python train.py --num_attention_heads=10 --head_dim=64 --intermediate_size=2560 --positions="learned" --tie_word_embeddings=true --init_std_qkv=0.0214 --init_std_o=0.0 --lr_mult_o=1.12 --decay_fraction=0.666 --doc_mask=true --train_tokens=566400000
Each number is 500 + 25 x the weight over its row's rms, rounded and kept within 0 to 999. Layers, rows and columns count from 0. Numbers have three digits each. The size before them is the row's rms in percent of the matrix's.

# layer 3 MLP down (transposed), 2560x640, rms 0.0477, rows 54-160, columns 0-63
090:465502504477518510506503499519477529463528492498509522474508492503524480497504460532512489454495468532465501505476515500521485514485523493514489506500457506471480511502481522526466472521502474
112:487508440479470563518459506533525471498505517478510502489519486507486535483551513527497490479497526506494505493515527472532539531516469477542423439492505464521481482523473501490485489510495495
101:488465512526454494518524484475505511522493458439488455501496556498500555534483473542494525506497451489519508475442472495466448464474516517501492538497485500519509497498528513547521550498527495
098:490536518460516502507515477543484515503476531473481532532487505551443502483463537522464468479512520479470487528536516451543502556522508533488491526472518536454533500500490482483522501480518498
105:503496496478504516484454450516485479489554499496494512528479506511495528460495491490455503471523516488511485459496506512527471532494525506509524491458550553501496472539493498435512498469492492
093:498483459512473554560496488547472478504472481527507497520543463497500491475499500471462555533499539473496509554487446500544548504542509484506488496517533499512546504479512490503516481509535460
099:490530494522510481481466514486527488482538485478522487507505488479480482506493549514501513545475485493502488490490505486460483505434498489514495463483471473507503520491505524499502517474492520
109:517544487502550440515509497504522497514580508493471536512465496477506510494522507508518473523482500517532512496499471499508506500496509536499468522540530483503497536451483512555468505541478543
100:474539412502492500487472522530502523477454506480538530509459522511532499526502474500508518515510479509553513506499499449503500518538486538548486510492539517521507492482526521470495445505528526
142:506530533496477504520521470470508521475536470518456496491471509564540554548530506515524512504451528520498486501494470525501499498509544472488506499484505510494507505523482487470506444470503496
122:493472515494472498534516531482511513512453503490470497502524526510497488472480496561525503499509510499460480478477526531470463503482496494548486535484477514480505512489515483501479491491492501
089:492495522504499522540488536485518490488517470502477483507473534498493481489526489539514490508495518488495496495485476508503483492519497491510448465469493488483517480500460472459514473520458475
089:515505528503523515472473497503487472459498461537477496491520501512477516503463484468469528480465507518499473495542498457516514526498517456510491512471499412511593503523531485506493480501489513
099:513477530555485455521482503519499492467466531481489502487456528496501509517480540509506487510481502477521501517499454509556465483508489503509505489499502512505506436475471513545506509510478437
096:511475500477462484494508532500485474495551492505515514481463567499507502498521480507515502505512524455528485554509478505498475513529495490528504498465487451533491500487462508472498523515497480
103:508525501469486505494524521523512455507508523470515511549507503472543477483481502476500488532536533511482513504509473536503528514524501483493526507515512473480467482537520498522567527545413482
107:494463504481475488495511499504484478529511455476497511519485499500512519477511517504499488498471525493509476475500479515474472473513497465510540549523475535496530545513484478451491522501502473
103:514484462525498469502503525489496498539499486523492500500504486541487508523529517559535515559473477514500471491517531510511472481491520501460501510503552507493485477462498547534504506485510471
095:522479476529491487500513453493529538477454511543518531482500467529493469467509497494529493466549510515499479481502522555544491466485508517529480477474490496496513544490465481519496487504469507
127:496500485467514490471532495499489519504513523568502489484493454472544476526501498476489531506499546516507470536544503493475507538515523487535472471464462442515540507514546520532509566511540541
101:462518506520506505514490508482506502518485510496491428472503515516546497495432522516508475479510511526489502511509483473536470468485520494500457487492529460503546509507494489531489506559523496
104:498498463524511493475482497568501516455544487456542519464520481509470449509483514495459477518509505510534532502492521485479527495485503487537548449546483508486548521501475487518512473477503507
118:522517493488523512524522469512458462489466487516480507502509509483502490518469512549502481466486509508471541503518514511496507519506497461508522537467477527461487489499465500488525508516465465
091:477520514487544495474489463513500492515505464472520484485500497467449499524496510476506472480486561531496507512471540476473487510489516465471469515512505539466491505451493554494528489503489503
102:492481480498530494482453536479496515507492489529529487540458506520478482466505508475511447525499504440492470516518489520492516536507461448517510495498522484488495479507525464456503509556481489
095:510505541515499487497500483439522500525509512498509491470498471476498508531546551483484504473515491551451508512507537475503470519466528520509458526501482503474464497507495523454540487424513505
095:515466535536502494475517467443526520536511489459484465489512542508484497480515431505513469471510509494517457465469447500478504545499531507483505512490503495462501490529494524476484499510511527
100:496463471487487482552504488496481563494499506476517519537495465525468496479562515542524545481507471496482530487460486497484540531459486486474469525532525525443540446505510511510500505519520549
092:479471519489524489552564460438503479475488514544437455503522513492513504497495532528519483534470514456490491523517474483484529495486474493497506514481501545520530482495534503492509524521503518
102:517534524502483498503509499471499507481528510507492505489504470534455499468518510497510470495504480482498474546503484487504494497453506519499439510487498495553515520508490491492534467507503509
101:470464483568501508525470504465544503489468501516533476518501499507520503465472536509485451489478515503491494496503491471475490510532537474474525480506480525479498491539473541520481490533476529
095:519511516491516458547493495534514467499485489473503512512527521470502514499507502507529534519484511516525508445504502549490474503488488507467479509463464456485500489505507500470529535491582516
096:491493481536538480471496529530540475497479498550543517479512489490497491523504586504481512522543559492540494499500479492523480495521513493505496466515504449541480505502508535451571481478464538
099:488492526494500519494481493498515488504493530515484477497495465447507493521511503499510484525511494535508475451508501499507464474483508516494517536508456472479509514528535516480474506532495511
112:481499483477473485509523543481485509489491503501526510504528495528560471456476487514515503479529544495520506478489551498530469529488546520517489524502487495515465515524480495490483496544485512
090:464492499501459509479496526533529488517500450524464444498488458491547490474524489565519538472500491497495494555510503524527511532488521489524530531462474505504547512468517509492547512530447546
088:466460534487481491551542522538488468477528465480490519470498484484494489540504498541546495502502511496501485518469480520506464518509522480467531491491472501471475489459489504505495511502485498
095:449475478510492552477506479498514467451481484520500496504526494513497515495496486499491515492462519529518546514476540545487495484525511526494502488524509504480480490478550527532455499473527516
103:552511527540500503492486498459510449510463472505466506484489498496498511503486462494502517476458492532504452504499504487501508483488527493468539525527490518451474470513542465457491500479522490
095:476514528502486541470496476501491558514502492533515484467490483507509470506516467484495494510510527445453525524473537497512551436498457530505492525521474487517537537518470482500464501495461500
096:480554517486509471471475440486487523511457491524475472513514500542507498514487480440497477483514495453519465519527463503514515502496487480456492512520494500471519501454529480494512469524518515
096:499522500523502492505485477530469500483487488533480512485481486461498490522547527544496513492471495519473506494531497496545467492491514502509524512517486501509494474475507516457533483463498478
102:545491572494470547502455525486492473496483494548517482537507511478463497456501500486534495501537512488517469447532480522463448492473506504500477531500465507561509490520511489485475481492473487
092:474537527573471517516487524499514466498522473524461494499515530502504510466502445503455523504481486477507497460453466528501499495465446534522477479519491500510510503476507519558481497503525457
088:508473500516493487528448538496510526435480501499527480481552525424468529481509473481479492469511512541501525472500483513504455460481496504504495522530501478490502490507506496493517473510497477
101:502473536519453537499495510517512510480517480488485556511505538476492497510527548520527484544508466510480520452503528549540468477505512534520520481509477491522525530489487517495468535503490517
097:528468502490508517510492489489546605503502540506483510490535461503533527494478552497493524500475506484491490493510483494485519501540464500520522468506470508502560505480488504485495467480501491
103:514494500466527525515497483513481492473541520466514441448497517538541534485497535482482461501496470518510525462475506531444495468522470489556505489463492480487484512503469502530466506497515507
097:501542477508497499533513503481540461513566495527539501474486493546510496491471521537504523492504539495472493481526506513494491503519515491526520564478473485562485506472467552491491524498486494
095:537498518499524503495466517501526510497520485516518497531462464526485550497485500501545535505517476472527528517520493522473481517510531522510463490537514471494468476519520499542491505506488445
094:499475519525482526525523520543540469485492522448503475469473514533474514497479533515466454513524488478520539507494502538503494488526525429494484508496481456540491484495473522495488531529498501
085:534481439453513502499500516533485476491463507490521487491516524515481533515504508506463461543521496461525536507502529490499556457517482490494503486505500452481503516491525500538490519501522528
097:460489443491499481484516539506488474513496513520486532521524487487522539495468538535531461477522491486512482475489507475523475473513482543443501471489522483459476482503504479495496512492456561
097:496510519516465513540546569484464508521528446527456521468471480480472484524528511507493510554484532518481503482507514517510472455486479498526508518511539461483509506519537511499518491523485510
103:480520506515532502520497501492533518530489473492485502476492498490460479507519508484457460508483516517498492490499521468468542498469502509541515478529496512545512506481528511521479502478508479
100:506472484495490516524507468532496489542471531480498469462510519518500497501487516483523474455478511478531493518480480521510482448525497540502475476485496449473510532485503518480491497508489495
093:513495557498523490508502477477505484498469543492504487474554565513532501461513505490506434520496489494479503471531535432511499469493466444488476525481445521475532510491471463499516476520492517
096:479466471520504511501511528522485509486502499493464483501456491502513524461473454492488458504495507494550492502515490507485516501518510489510479504526517503451468467487513482497515512540477492
097:503517517479503499513488509473506502514516510495530516499459498491509533553546540491449490570514470528464472447515483529482443497532490497488503491522536484455513480522516502508481509457498465
097:470526500515521472526502501480485415515509485477483491548464551564520492482488503517482468505519525565470469506500506523571543514507496511501466488471524500486522515482475482474491451472503471
095:543524501500476485514480502499566463469548507511426501442509455462524502463540481456532472510517533480481495494468445469479482526492546530493456430507515554460489497452502467492560474507527520
099:525500458496509501510535451495511475509564494488494539447503529516491477444477496557531515479517424536536502478528517453538478508526532512496516531519479507518505510477462486454478527499452506
108:492513510528463504541539481486491515475479489514506517474475482472485452507484502486511494510528482551521520526487493499503485504489565503495492499518493464540478466495488514500449496537488536
106:498521526538488475539512500493552488501510486531506478526495488484487509514527531527518489502505465505488459528488496529514483506488439540511471485469503554508459500530512479492486525492533522
095:450488508539511482554461514473509474479508531513496468483506496488493472488534533492521514513511493508487498525502487467501523500485508492522470439531480465489523530501475523526542514504490512
101:470506533480488509514519530477527518503479516557492461528469484476475471535525476480502501500496444507521530518486531535512511523495530514484485500511533496511522502499491472508529518514461491
096:469531565521541509478478534517464529472483475491494463535502502493508506503484496494515506540527513527463499515478478513497520490502500538536495529466505496487482482513478486490515493508470520
098:495492473520463517484463499515484440522549508501530496507498484544521541479493487498488523547470509495482475508525541513498497510479453499476534520526490507505516520515475527469529521435473512
093:536496527523458512505498475491441513520505536486493538514520514476492518485465530551505541509493483527516543478510509496486521508520543477497512435541517495503521486526502478510520496489481508
120:508526491513542503496510502488501463518459510461478530464475505490464465441509530474474455462493501483491528553484466491514496498487510474461555495469528506507462527490524505488508470485514473
089:529486502509504517499520497548516507496488462504509502484457481470444472515493477470456505539503497526538527526490499495500549495483541452484492534465524522510505473490513494491483513491507491
099:504513569471512523491505483493498474485501457502528497449480486544531434490511515518470474486487471524514491468495530529505478527457522494520486517498480516511498531453469516475503484525506489
107:522485484484512485494540510532498516480533500523518522485526477519561518513490500508497485511482476517513523482520506471489471469506520518504471511441498500497532466466496521511537555489525525
104:455473518551495509508510479506446471539512502474453486495486464524470501491493496525484519496483481509508580510533514490493494517493489480468540510460529496520505476534502519485498516480489509
103:499548509465545450476533512501469495489496493491536483493497484515455488517486535476443488554509468483540507455483494482490516529521471489476510499501498514533527534527528520475486536484473494
096:515480433515491537501470533472496471508514462511478500519522501526486514470540510497502485563518507505457485478504502514496479496489524506465530545483495479500475480523475524451528515439468489
094:455480474518489483487485513526488503478494494509521455519465552489507504475471465455506466519441488474534518510498494531525514441523490487475489536509451484467455474496512500481489533492471518
100:465454504532510487524523554517537492503473496549527497523474501475512462467508495531520521501491447479514514528518488463541485520508522519512517493473513497450499544514464515525498480509518527
098:464528500519465527510508477480478499428549488532500492484490518528457467496502515551460470449502507551465471512491513480503507514532492513488522522497500460475488490465493528512484508478491419
102:515523564550471514509528491489449509447513515554488521542528493514479478479501491483480470500488474495514530463480493477518442521462502485504495525519496503504512478468539478508491469492532515
095:457481506460521485507502511502487477488542504477475540498508585522477527504502560497492515471539503542512527495514526498459523487521501525505497455477498512494511486462491488508503465468485525
093:477482518469498511518521531477481499504483517503461500497522527483505475466459525531494517490491463471494490500521529531511514498478495552508506487531490506490521502537527434485568542456487500
092:489465501473515495532432535516487495487491545497511529496474464514535492496481478506479556538500440505539530508475499524533511501509479506513507526525515522511493477488461481480497500460451507
092:497420521510493497498491461488488506506496489511529531511478469499485510491471537505547480476482503534537524506536494504506547491493473490493477485468478523502529468487498518454473502509478483
094:489513546476518503563501505490481544432496507526479507474483497474479480501486539488473496499524494488506518536435490532532486501502530519542511508505478503476507483519442444550491476496499535
093:452496481492501494481497494483477492489499503535506508537448505505512493493484505478481520485470482466475511544495467494537498514479453464499502518508468464486505474542463450498511456531490486
104:444521479561541521511491521533456486494492525523500503482485485496516470492534513502485488525509536519513518474503469520537530492532498526483467460455450464514475501497525478495532507503484473
100:473561493439490511492544510478496494530518531526483538485487496474527515532465489469513510515554456502468447532463510508466511495500483512532488539493482477491484456497488524490543474497517535
099:474514525514466471521502452506488537519503456512499522450466522523554532508509462512498541526514499544524489523465492525500509492504447509510487486501516498477485458472494471463466503504474520
100:511497466557539547516509456502460497479489518565468510522486447471492469479506552529512530520467492503507525508507465516538488505493519497495522493528483474476478476558526485488528461476483487
114:486478515475499536527534480539476500467528529494496513501505497504539499482467491491486531510503503532519509559532565493482440541472478482515522477478458499465474510501478504496512489527451474
098:514471491519479497540511510555495471491500478522529527503533460547513527458471549522468477485475458492488466552495506476527476502517528467515449492431485531522515474503480517516461474492441517
094:489486529455524506502543525525538517477506476490554498475506491515532458487518494479509542545516460496534514555506517462528517442490515536495478491468506451527500506495468497503561553469519509
107:477470503482494523469522499555504499487481487544522448472506489490521451482484521482451499498533486490474501516520491512495508459493517522492492471487495466533496436513479485493499554490491522
093:476529515520506468462482481531499462497508500477529454482484445524507519467528493510530457494542518505518484511527508510499479496507510496532526481517473509495536505490468483522527478476489480
096:480520543512498510494508515483468499522523512488524513529504518510499498492487493537512450513490520501513475535536495486499478506492519484515488521453493506493514512526497506473515484496524495
097:496497477523508529520490494510510503482521486501527475479503525510507479463502453489489505519516492475542503533487550520500518503508475533493513535480529534515506520486457487498501515529488495
091:480520503470500502471492519537490526524510550509527494493437495526517494462512485495556461477473494486546496446471503505468489487498498464530469501503483483503498471479490488530503475491529508
092:490527491501459479499517505494491464510518512526472498500467491511474520495519532528486499504456524538504488473473498446467488510470526533484506528468504537488514517530495513488500525520514503
091:455473560495520511563489515511455514499529492491481476481509450514453498496510502530533464500495523513500489535478482488554468474528476536505527498541487459529510491532536495497512513513496499
098:534480486503493493524487499511453517494508524551536506489514564518532487526530450468512501517515479497509481479511498515474475552507485531533551522539479506517488474485518479531558505485456536
093:519444473520436471500521508468505523476492493484530468506476468526512487508487499474537449524517460547508496540513488599487478501516527493508475496487526483504504472473526496507503478544528548
100:479481487527522514477513485515522500521511493480460447484508507500503516522466456465475488494518484503490505489503507497536487501509507439507494481523531497483493521509530476518484516567501519
101:477462506490539504528530483495543518508494520520466474479472500430509484496463492520495468500499487482483485526522493519531502473476474486492513514462506491531494448436517528450496507476479520
094:459491474533527493485488513512495481526448504489523518483499511497486464506533488504567512511461533524521518525501475490505551455514466450477515481529474515501484497510514495508494523524521480
099:518523496481561473520497516513470506520535503501455523471489532511523501490485493493493506518483504511494476522544480522476516513485501542495492558515507535455545501498531486532457503575554504
093:526534505534432508468485512474488522525435509506499465525541554518512482474469463469453479465502495478489482503553478499447548450530474497512522495493526449502476481519510488503538498493499543
# layer 3 MLP up, 2560x640, rms 0.0945, rows 55-161, columns 0-63
106:481504512505487527503495490462497518496471443515452485455572508515501486501524490483505493495526494539512456520476504430486535498516513468549497508449510497498501516513495480507482497481483515
098:532457498487497494491561504478515527510509541471500543491505519503501505514477478487525497511545522506497533490487505476476518502506484481523474506457531538528459517503489488505468499510529501
094:532528508501489516497470512497510499503510452462481538505476477507526471498527537472503485518503507490514522523474533551477505432513493481446505475521503470527547496503488536502518524525518476
106:528509497518474488486512506472491503529542553503500518482539459529501479482512480477441497494521533503490503503518460500534537483499490503536469481486503520459463541502541468469498509485502513
103:504478484466527479518486463488551550494543508487481453499467490479536538483477482514534508482533516445516516510480520498468496515511492496499505519552468484487487491469534494515450474528487499
104:508509476472539499495507495509521537528511531458490531480527449497503508459488543539438462517508507534455533527495545533472501538510474540502496476492484505514539474494484514481512523500546507
105:523554488504496534496469540472511468524509549500516478516558447524518517511522459513535509482476471495516474505490523483484494521493527497513505516494499493479520493521475517536460518572570496
100:445490501480494521502436489521486496488512525450513486534489500481551529550494501518487462442492533491543506490507511526559547514488500488516464475484528486489522495534476482474493502502460479
126:472506498544495479502456477482484471493521516552511487547468517499495511544492500468480496480523492501504481487512510502502456490520472498489467504498470503459484503513511493533525477476517508
114:520487534509480470500491503505493493536492458491474487525514505472501541538469502489549475505534474512499454460483476498512479515495508510501504521476477481516539538522464486473476461457523499
091:505479503488509495483502474512479500500553532528468547546493511527474512508464500509470466519478514529530503482521501425508484483486515516538524494471525526525495471525508479489454474505524519
088:497463473525471526484510485478538518460558521507489519534524479533488530478504480467466531494473497498477484492461483451512524464535499489488514505456531496499530480506490489518510511471505479
096:510486461500504505458550476518492504467484482482493543514491481529545510496502495502533515503492487495488513512448488505539544510502480476509496488505479474465495519538466485489512482490515560
101:492498481506557518488514465480473501482518503553520535482511477521509481514505524503488515481487491492528529450482490511526561496503526481499516527490509510507475527477501467510477496486512494
104:503511516474467527486499531544489480499472516506472503489516509491517509516507544521478522522525502500522480500497457499501484477482530505528526475492495481492484478463538467497518518497459513
109:520526518528464507506527491500523468543496518502504500460469494494531531492500507456536491453523508472467483514467496541456506471539525495468502480478494495521483525485511516533497535507455526
095:491469481465454504471543496478522501535471454460552498491508473522507543518529505564569519560468504456514488500501491509526491500509508493497491495493520480505502465513452514504512450503490552
092:495481520490490498469508481488547507526519486481474501512535508488536514512501492515557477488469495506511483480506454543549459490516497508484509501477517500503505520482495471512468481483531512
127:510530520502522485494543494503472511518493501561490481470504505492484495551487482502526472526470500535515497491512512473533488483473472545526519519544496457505500558494511488531490519523541472
105:547491505572488496509500474514486469512546473489516536506508484505484498502511484516516510488495491488494477534531500420478505459468536524504514473499467495531521533496491502471504500522540504
102:505486519498498526537494531475526470576497438480525534529470489521510534521505521487522500520503523509502491493489496519539506506568534490441521522483492497496429483519506550525462495516533525
124:513525523506517521428514496523475454553501476501499500525507482501461472517507499506519453509501509453514507519505467448519560499496471542555507475439515500464487539475496522508521486500491501
093:486516506514527491483520461474523498490517496488462523496535545501504493471481509501544485500465469489463482543520519490466485518520499536505495497530534495560537486495511495484492457506533516
104:492523472507457494500503465496535541537532498491502510519508441531505548504510532488497479525530517499508507543516495456521485482494553500497494516483481486490469523519466493482491490515522501
094:486529489516476510501496429535528493559473503502448501480551520485505529486466521511478477456493468521485507525509491490495523496477474478492513471524517483532477524527499510538466487489473451
095:502514486481497504509519503513495482496447536467493484495522493482515517492456498542486511465475477503481506496494497460493497459493510499467459515555513493479474476549529482520504488522549522
103:471518542500498507487512520489566510521517533510507529534492537493531489512463562484499436519547489496526478525496516499476493510512530451485451478523511512513492478470478506513480513495496505
097:464480444503517475457541494473509524501479500516506496483492506509499442478494516526489489522495492511468495478493499537487523526433520505473506476516503517498511455467527521516462515488498511
106:515474490472522476482494479519501484516499461504506486531518464496500472530484504488458525478482523501462543499481473468508502493530539516525482503523483488483501527549507480530522507514497466
102:480497504451526521511524463498515481503480510504461519448485546472461515481491496488508475507507534493512485516496455517499537494535501501479485496478512488507515550478441490464503519517525528
096:472489510507510507468507517502511525466458480495541557500487514496534488507488478501490487496526504521489458466478463512514518534511510467476459553505512459487570520478508454512544521525479510
101:502551463521522516499494491483538503537501539493475520536476482492543521462509439518527498530505548517514526519467518499488519500526484512521477506489532497506495519480478515486469538516540525
102:521492534477535518505499528492472524463508469518533525545455501483478517468548507484481550521503514483473511549517523499521476479495512516495500522505496492465475495519451439504500480485498477
108:476485535471485514500454506495524541538527526489487502477478492472524505509490483491495526507490498500520518468484459530530476451465527493487504468580536484513451466513496476523518478469506491
092:429488489526531532461549456496504556490494508502528517513480557535492463543501480531526464521495473497466484481493455507436522515483469505470537508529522490506477497496515525496489542507534498
089:501540496507524529539509469494479521479504477498477544525502483504506507519493529499488483525515493462518466507497490495478498499500531496480565505516515491498476507458475548471499505511484498
099:462480460528542516495513502539510514473471484523466502501524536518518448454526482489456531464517493473512509480447522497519515499512514485529478529543535548518458531456492469510469494515480484
104:521476472483503462509498503509485507499557487524508516474473496513552456469525523492531476489446504499449491513495517522455475501481489502497546495542495537443503518459473511524542529527501464
096:535493542506487508512501510453489471514472489484459521494486534462499501533483474516483473555424475461496492499492470509464482501528506476493484551490482506471516532526499517495503522565480494
097:509480498453507531503471518452450486520496555522502490519484489512516514476502460505532519486482502474535522498509528516553510486518473478514549488475484482474476504511522499467465513489488484
099:502488482479514502472503529487481533492480513526501476491486527454505478481488503504508503504521509489518489483534513550503466500494490464536458479463498516504477491484557507491481477515525528
106:513503523492513540550484476522527520512460509544519446451495462479525531462520506483512528525497542476504499517525503493538457489523460498528479514483561519471523524512512508497508475483475512
096:497501471521525544484484501480486512541437509468487530501534532531491464532487513484502492477490512492545521502520460557549495484502478469473491518509512483524539514475486463531522510479516464
088:510457474477496511523490480506476532459506563523475506490510479536520514511542510516500534483521509509478519510520508475506498502565536496486485503538490506510479503474520519563514548486506497
104:523533506492511507507547491508513498491492498482516520515542487503481488506495521460532508472445465499562497469572486488457511496500465491502495498480513474485463476520529491503449447465537479
100:516503483503516480468462492520515444544492487435481480493516493520537459547532515494514451493479495476534517498514562510527488473492524499483524454478470487543492507490455490516510473491529502
103:499498542516465504512498473509522497513479513468507510519450512504514512488508486470503485526499521492474450530515484532486510480503530499508491522502493511503499474433489515488486479509544530
104:476484507527515495579489470519438515493486499489472488525468515503554503526488506477519495491525497505528516522530531527535499462509490561467538517537515498436506476471517495493479488456514501
097:507451517482482493457497495505498476496493515517496427535490472532512491495526503519466506512504470477499464487518464522503514505494496462513498484498472480519489498529490500500478488507470490
090:468492522514478509498482491497536568449520500517482502508523456457526466507546525507471475505502562507557518482541500466518533519512504478534524509479471476512515530497508485483485460490498531
086:542508501516550496500541477490495504469503497538472515543456486474526452522505474519537493490489490478547473507486484499510521498502486502478516531529509501554497503496487507521498513485475509
092:518510512449475502472521484529483505533503525511519455488455461521511536479508472464525551530505493535482517495524496487507494482543516500495472494495495487495510498467528455465458471503487454
097:563450532526517513484517509535489506495497520503512479477519462529486477518504495491522525464490483515523512454504502514524461527472497483514520489545471516511493510490541519518518517484493510
110:524501511513517495499528504485527517496505487509486501532500535465501502530560485464502474561508531488477492525475480485451494501480463520506485546527589500533511495493517482498503494458501483
108:521484512474490480477480511478500505536491518488494537488506473448527478550520481505467533488517459522482489515518528447491493489511474499498490506506527525492511545497536489523478539522451519
096:520487468529484516481423463454509525486485492482534476519497494546468503492476528550477491513506546490473505508507490507562510503522513494475520494517500526481473519495454463455495515496492496
085:534469484523505527483499483450538481505479496468525510507516519496502466547498496543506520514512503482485487507509536517481551511495536509494530520491475462486487513486498483495505528475490466
100:513509482481485532487523503521521518502505483515463519543511505539530470501544522462513481476486505469520464553492497522548506519492500544508512505516497476507498544476528498489549491489507473
114:515530494486483499504508504484477568487467482529493499472516501491480490483503507489539487527469520512490520522488512517426539521491447499559536466495470472503519499485489476469480507492495552
093:509512511436499501511505474507492492513520507498506500513550507551530505481505520500477496539525470509480495445468507524495445529488449485525487485477477501542503571484543502492486487527501506
095:494509524535521526518483483424541509471470475509483524477485522492471527535479511486537474514465515522498480505483503515486496552539532521446498503480513486497491507456524543484491493460500517
103:525540497477548494508462537510493545483509505511509493490511492538501523512502472514480500498484503452517512496485559519547525497477407517522461514483515512455511531520492535476526507519503477
097:513479513500504524497546514495504519513509495520484534512465470466510496559542497511488483470515490491500519480499499499530533487499514503517490498460533534534456489540560492507537505520464507
096:482529477518507474506480498497464465521515525498541467541556507526527454515487476522528501576557545466493540476500486446510523482510510485504515497565484512492507473531458469517523490525541426
104:480487484511506483541520478505466502464488501507495514435546487529492478443556481496483467530528525520479490508487521492525551501505525493503508522462524514498529520503479482522470537481551475
094:503486501489476459502486472500519535532494555559533512505492488523498490502494526522490508481484493500479536560486473462510507510509526482551552517492514519498484533466500491483502488484475523
099:493501489522520506465512503514525477502529515514517499510519506474499532477535497477522514483477514509494514500462507511501549487481486470516517462507513486519498511508468518527502512494480484
094:528472516544529474475490530461511493482481480536513483515479503506488505517465517462510506493469500456522499523456469546518466502502498493477482529502533503493526515492540532501466474514537513
114:475481518492448527476538497493528490488491482473476517506536484493502515493478486489520517508499528472499504493510475523506450533534534489504493485497492501502504510494511443509482489522519471
091:516494533482508491495473546522505486545487503523461460451510450500503475512514487524516439501480502512554508503488501491552492497508516501523540451493503510545486506470491451489484461481499488
099:508538484496470473543493507495473521491483487495575463495498521527488473482505480496498530542449490496522510495500482522467486524485516549490505493479517447479469525484515551487518492503476559
100:498504527525512485518499519444475517497514491512505468515519474522477472498471485485511532481478491498511480511505506490516507453468492514501526486525475525498502470519465500473510545481546482
105:483471533427492517474502511468544515504508473534500496526492525500517490485508458502482508540503483506478482466468506511539510526493523500504462515504478508511508482476520482464502503552450512
099:464490505523553490484483522457498490489493489499547507520528533501463480520506490482491483484518482493517483477511472474485515542532507509504500485520505508508502481476463488499508544454495492
101:491531495450518490487543513479533516477490491483531513484494537504519490549512533501536533501517515458490512492500494510459562514465494463521502530506466521513522494484479456505556471481505454
100:480508487530470510501484529476491471518527471497484538535488505459511459515492523469488483509506491521488505515483491487481466550478512522435525473520538511483523477507509496546471520490498492
094:549541506527497516548446501512481530483523471532470509478534511518463496517490501512497522495516503518470527477458483511494530484497482530514499507545496515471485506479480482507478512473483448
097:544499490503511544459542518549474456472529481470537522495471507489531494508506507470500504468487540493526466515503480471525478537546436506472473490509504478447494517518503566486501523491531490
105:490458490495490520490467462506544531500519490437478462488497517490462529511560509487521504505517487486488486507515494498484492506521480486454474557477474485471548522505511502536485559494518450
096:492476487543506450488463470514494469479472494471481545475544525494502532461534524488503516500464511512544468527505546463494521510555517464486539507501493492500528489499521469508535533499529502
097:501478507464474502550506472483528502525505500492519510496515522505538564515494504495528500505472525507480501509489509507501450478482493490472477451515486508470495495508516513474511470549463484
096:459525460504486474510479479492479517437516466479525525486533491482498535514463545526534526507526513541518496490501464469478508492506479490504449491483518481489449521484514530483506494459512513
095:490504470514500456491533496528506514497571468562534469505483498503478518493481499501505481501532482519456500493494502514497518467529490511493510455487525469489516478509481515484496494457503532
090:507507504462505503491485533491553494562493496497500579466496496502492477494494499465530491461502473484487500469506534484502499463472481513464476480502497488496495464506565510473522519482445537
092:493509474477486510478498505506531545502536474545522521536527445447503481462516528507514501517520474484496536491474483512490533477452479509531506460446544488522467551451495511499473471463546473
100:484529515539490446539505530496528533512480521497531536525467508474472473492500477526494457508513529471498459514518537522531542482495498510475495439497535485500453515485525519488519479470487513
100:506513488482490471476510520474527523536459507501459515506509499493473529521494501493511498487478522524559483518518476495458509451498464505513480473476512478486470546466516465491497472493463464
105:493473515533515513498505519471531540535512503500495512548499492497512504509454546475484466503477491495500467477498531505500493514484513484499498513498488522532472483499522478513500532522490500
100:532512540470509503465539504489518487519490502463465500514469486511496555507520565527498473478435531496487500498521493501483514465475450482488481518484504507532507522459485523478503498502522478
105:490501469474517474514474515530509461544488512492501478502481525533483451506504525475493493477528524526510482520482425524494515458516480512544517506465552559498528508476517546523459490459512496
093:527512538537525492488524493515483510497511519522502535524482496477487515469493529456538489532502472556464498445499493518480505526492501483521479549469519500507487459473507469456501473463459548
098:491501521526458524456517507518521480472549488511497480505479487502499504523506461517481498527478458536488472527537543475483518467474482514476479541522471483519514502522470465491505485499506523
105:471552499478469512482474484515512521448502477518498531519481521502522462474478461531467521550523482493490508501562500480492467512520478515526518500475510519507506499477513496526445472495501463
092:460485522515497492528498502522497500500475482493514517483509538509492519505494497505517480459466512559455518474498514497469483485494474551486500521489487466510540527468552449490580585519518491
092:485465505524522448509496487477485473520499491479494481506479475522501504531470465505488485545527519489526517523462511517462545488496487516521523471475516524525490506565509472530460501509491463
101:520480517462513512468508509503533519534504524481522476488506502486512492490484502474498504500535499482456477424469518535507474535515506517463477526538511443493497520516517516524448509499504498
098:514472521497502509526507469519481480506465517553528482501474489450524522447534526494558507499511439491486564488510464520518488500461552496468503452435500521502450491519460528506503508513485471
089:510550478495509481494524525514514456503501513478489488461478533462511493491500494479484530536493487498535497475497501495517545500480485465466463520511505438475481488478484491529544519498459518
093:453557507486452482474480495482478436493517491480487498475499512487490469494455502493500449496491504500564513514494467521551521479509528448507480508497481522473520501513465505492503511486511460
093:491470490500493461510517510490475486506501495519525530524519451533508479484512490502495536502556483546530508480535483464535548473485538491491508468532520491500488529496540558490478522463516483
088:526515512484478541510523503502521507489534519519499451474493485478470515500488508514496501505526485521495461471446524489503501478496565483491521494504466516523475546520538532476435526475504498
101:470526495481478483461511508516498465489468506526471569500507522511495520492485502535523510483510511539526495476544482467519500507520517477505517472498470510482475540489516492505471480468538510
106:475470468486478514487460520505506502543458545534520515479522513524495501470488551488504503472519511552522516524490528486493491514468509508494473463498508500487479529488493470506494486504504479
095:528491503498524463453493486507498515513501529502490501538505477491506507481465501493497510473516479470490516519511517485493533504522511478469477480491514507481549507475522537491480495543513477
102:531504548491518475443524500502434490475565519521514479541525482526436484519502503509527512553482509518474481519518507459476537508496495514484518490536485505523482495518469499493501548442498494
092:492467504495520523523473473517515473511499473495481460522504513505511486502527460517479523522477476490519526489495463504475468509483528454516500555498474546507485552501490504457510450451479507
096:472516488491471495472507505486516485435481540464464509495503492492518454486486506493514487533487476506503498490513485468486515529481509519471549513490516508506485478515499479525488508510480553